Weights of a small GPT-style language model, trained from scratch on English Wikipedia: vocabulary 7372.
Each number is 128 + 24 x the weight over its row's rms, rounded and kept within 0 to 255. Layers, rows and columns count from 0. Numbers have three digits each. The size before them is the row's rms in percent of the matrix's.

# v: layer 7 attention value, 192x192, rms 0.0885, rows 70-76, columns 0-191
# o: layer 7 attention output (transposed), 192x192, rms 0.089, rows 70-76, columns 0-191
v70 088:137125195148136105144128133122137127097129127190141138064092135104138106092153128071125117090119132099135141143141131173137148115125112131126118125152171114165134106189143134118109137134133123145130158129116153106127115123088133116126071133124112109125151178134145148110144134153154152161149194136131117159107124104112112147078119143134097168149116113133140103141105138138130134171134082111164127180148112169126109130128140135110139177115120124119124178127151084127103121163122097087126121135116088071142152090152085128137121129145122092103099130091151132139137143128151112158
o70 089:100142093138095120170089173095130123089152167140140143123133129104131102093148119123090166127121115129146084141118127136126128140151080061152122105128164074182133112148099109116157127085131155094125132094149130120149104134114130148114132173098170162120145142116185146127147133071165116149133147102097128103140144103136144100123131105132139125176123165145135162149131079122112145110093110133114145105105125138116107116128129140134123121155102112139153158115153112144115140117134089086148187100102121121117128126092177097169151161127141153128149110103106110157091137112140126123
v71 085:082105155156129137097106119155120120152101127119154115149161088129161132102123142162134121139094094128146140161112153133111164107139158145158092133134133141105124180108151117107106134104142119135109108131136128153117154132111166089099113157121075131115139112134127141139150144154127121128095137151148163142110153096094137120104165141141129154129160115078133148123104141117143160134091083137159161157148127127096117174165145139127108086181196110148190169102132097150099141134140159152147136126151119108133121126132183124129154120090168175136149169157109103113136126112106097151
o71 085:093165102099190104084120166163125124137123113090143095118150078128115101118131135165135114142129100103128142155122146097142130076155126157111113120159136111113112146118174137137116157149161105139142098135124155156125127165148121086125166120118106154161125205148096140135084122113128137145124119053135119133053124120124125089087127122105157106164160139133152144115114127104141167121085111128120147126142137140152136142083120109136123124098165111145157133113092124154082178108112127114156153138107148154150104151130129111114120122111160117130137138140127115115149132075121109149
v72 087:160114122130138151133140103147081139122121125114181123135077136145090131149164112105150173113132149101032120132116109131149110125165156155158156109115129160129118105142091152120137167103062132177127165125136106111152111167150067137112144145137128123127147124111133103112136115137139141118145125126116134162144133109181183172164131126118098137151112099112101125113141122146097119150142156080118085096123151151093125152169130145145134162128118163139121089095112123141114112136145134134151138098112145116136143119121105083096123099130085108150082122125121142120103131167107140124
o72 083:118109128137065055180126085137127199159108133109123127111132147086124090151146133151121129111123147089126124120132144120163148137140180131115156134087155152135147147113128116092139123130133139108118141070159131095161115150160099113139120102151134101119142090126136121162119138119096125134096088121098121101163144131131127185120136150127142208127127106120134122131127159160146142120127155127117105105107152155133126148162158125134160122139108095110099094135134161099098154102145131075144142117122104118179153176117133111139142130150088154122106123138119111147114110128121171165
v73 084:126144105150136146135135154125123113134128139123104140108094156118075153132127135109170122122133151133139101126132119102126122177125119152143149108108103146130121165102124163123163167086127119179138136122143150109147108140142114142165160143141159126159116134152166105133126138150123127140167089095132137153134131122124135147135080109140123151101160160155115120104151113126107125161140156079108111112160159162145155055120129108120148161095057119130149120165161140123119102118115082156167139108122103107133132161100113147158082123098101079123146082108113177154097100127101121069
o73 090:148106087187166108178078113086137120136129115127098137123125183150123147162156130092101137161106151107112137103141136135133115147096133142140103145137111175127152132119125135138164123121072093116107132119124125098127133117100157125123108160133142152121118094119121105100167141134134145143113099198155119103168113089119156156162148132156138152103128137111142088121144158194100125164166135139105092113149130153099168120163146144155149131143086139117153116157163136121123123129122131139108157131150109053128140098106118140138124123123094124134142103087130161130072116129131132098
v74 082:136183129158148156108140111150119130113085137115157145135098122113152095153158138195147164151083096131165127143161146114116122133097156140143145127110112149161107133152180070115151116100116138116170101138132111159119139143161081178138122156117133122131160142144183173103100131146152171160165142126128156119128136124124138152178126130135112137151134078097141155114085109123092114117129130091154156128117096135111091120121126139134103107105121100114131166089094115126082119132132124117091121132117102102149149154154135089110132140115078130116149130126131075114091132135099105132
o74 089:106161109159117111132167116167116101163109146115129138144125113096095122126137106148127109134112086129117107134135137109133167116148131155135110146117128094113169166126201102092130142165167103151185134130160086138130116129151108109124087112112194124131132128122114153103095123093151156140093124100152136164115180141171139130095119060110141140178123069088148123111162133122109142116150112103151126087103152154143130114163156139129157142100174106133112133098100124139096132135139150113115156120118137128141139139154110135111109147153099130090121135080125140095132099125112096151
v75 085:066162126136125085186085139104141135118144137192131131106137112154116079124130069104113137136160142098117138121155102119084122129145084132119139158141147097101146108152074088131119135132142135100127124124073140135150109110092116097146130134101107142142130149149178134131109113117123150150146137136155103140105123128132118102100133125115130179125101111133159131166106150154121181142122103146129086181156102107108175130145113178140144113174123157161117149121125125134107146140096115100135118106124094147123114097124130136064128150137131132117164146171141097146142127131151127174
o75 087:090178115073110132157108152068119073114143153180140138121136151144164151135114114106170131114132128161158117137130138132142192146187082066132156118135151096155097126113142143125120121116139153132102105105136151125120133131151136109111124154144139128059150141125137109148162136112159092089113124122151108112119121127108105097137130159122151134147161160144128181155137155140136145120126107103128141146181097131134139098095121095136135137164124104148079147159173129133141133134125090160117107125135127127105115133126089109156112122123195137158137121147113143155098156129148126105
v76 086:204115148135145151147171137101135143091138127103114155118144098112090093076112113111125117122139123112160118152110133188158086115169149117125142118140117137153148094121107131123129141155114154108168174137161116116149081148118065123159095083148097119126134219139151135143162075119155118125119123132133120150160121134130137150095110116118143114152126078125136124106113155137136114131116152134121117137054145133143100123118140131160123112131128133089121155146143111140122132117119121083118109132129141111150135073107121107084139126137122102127102119097126117132132162157129152189
o76 084:165096160142061114146147105183125121120136181121112117136150096081136098102142111140110127121142140130160155131123135193111114137139138104143098115094158100131146124140082119111141095081154115085149167111184145132129116151129109146116115091153121112121120151170137145131106128097131108103112108120076132102172136140136119126110148133154106124161126071105107128136147140107112083108104148120157125122120130139114069122142134141123126148134143122133135146102133112084073161144150119089129119121102100147142149114155122079129184115148151095145128146123157123172107091112154153146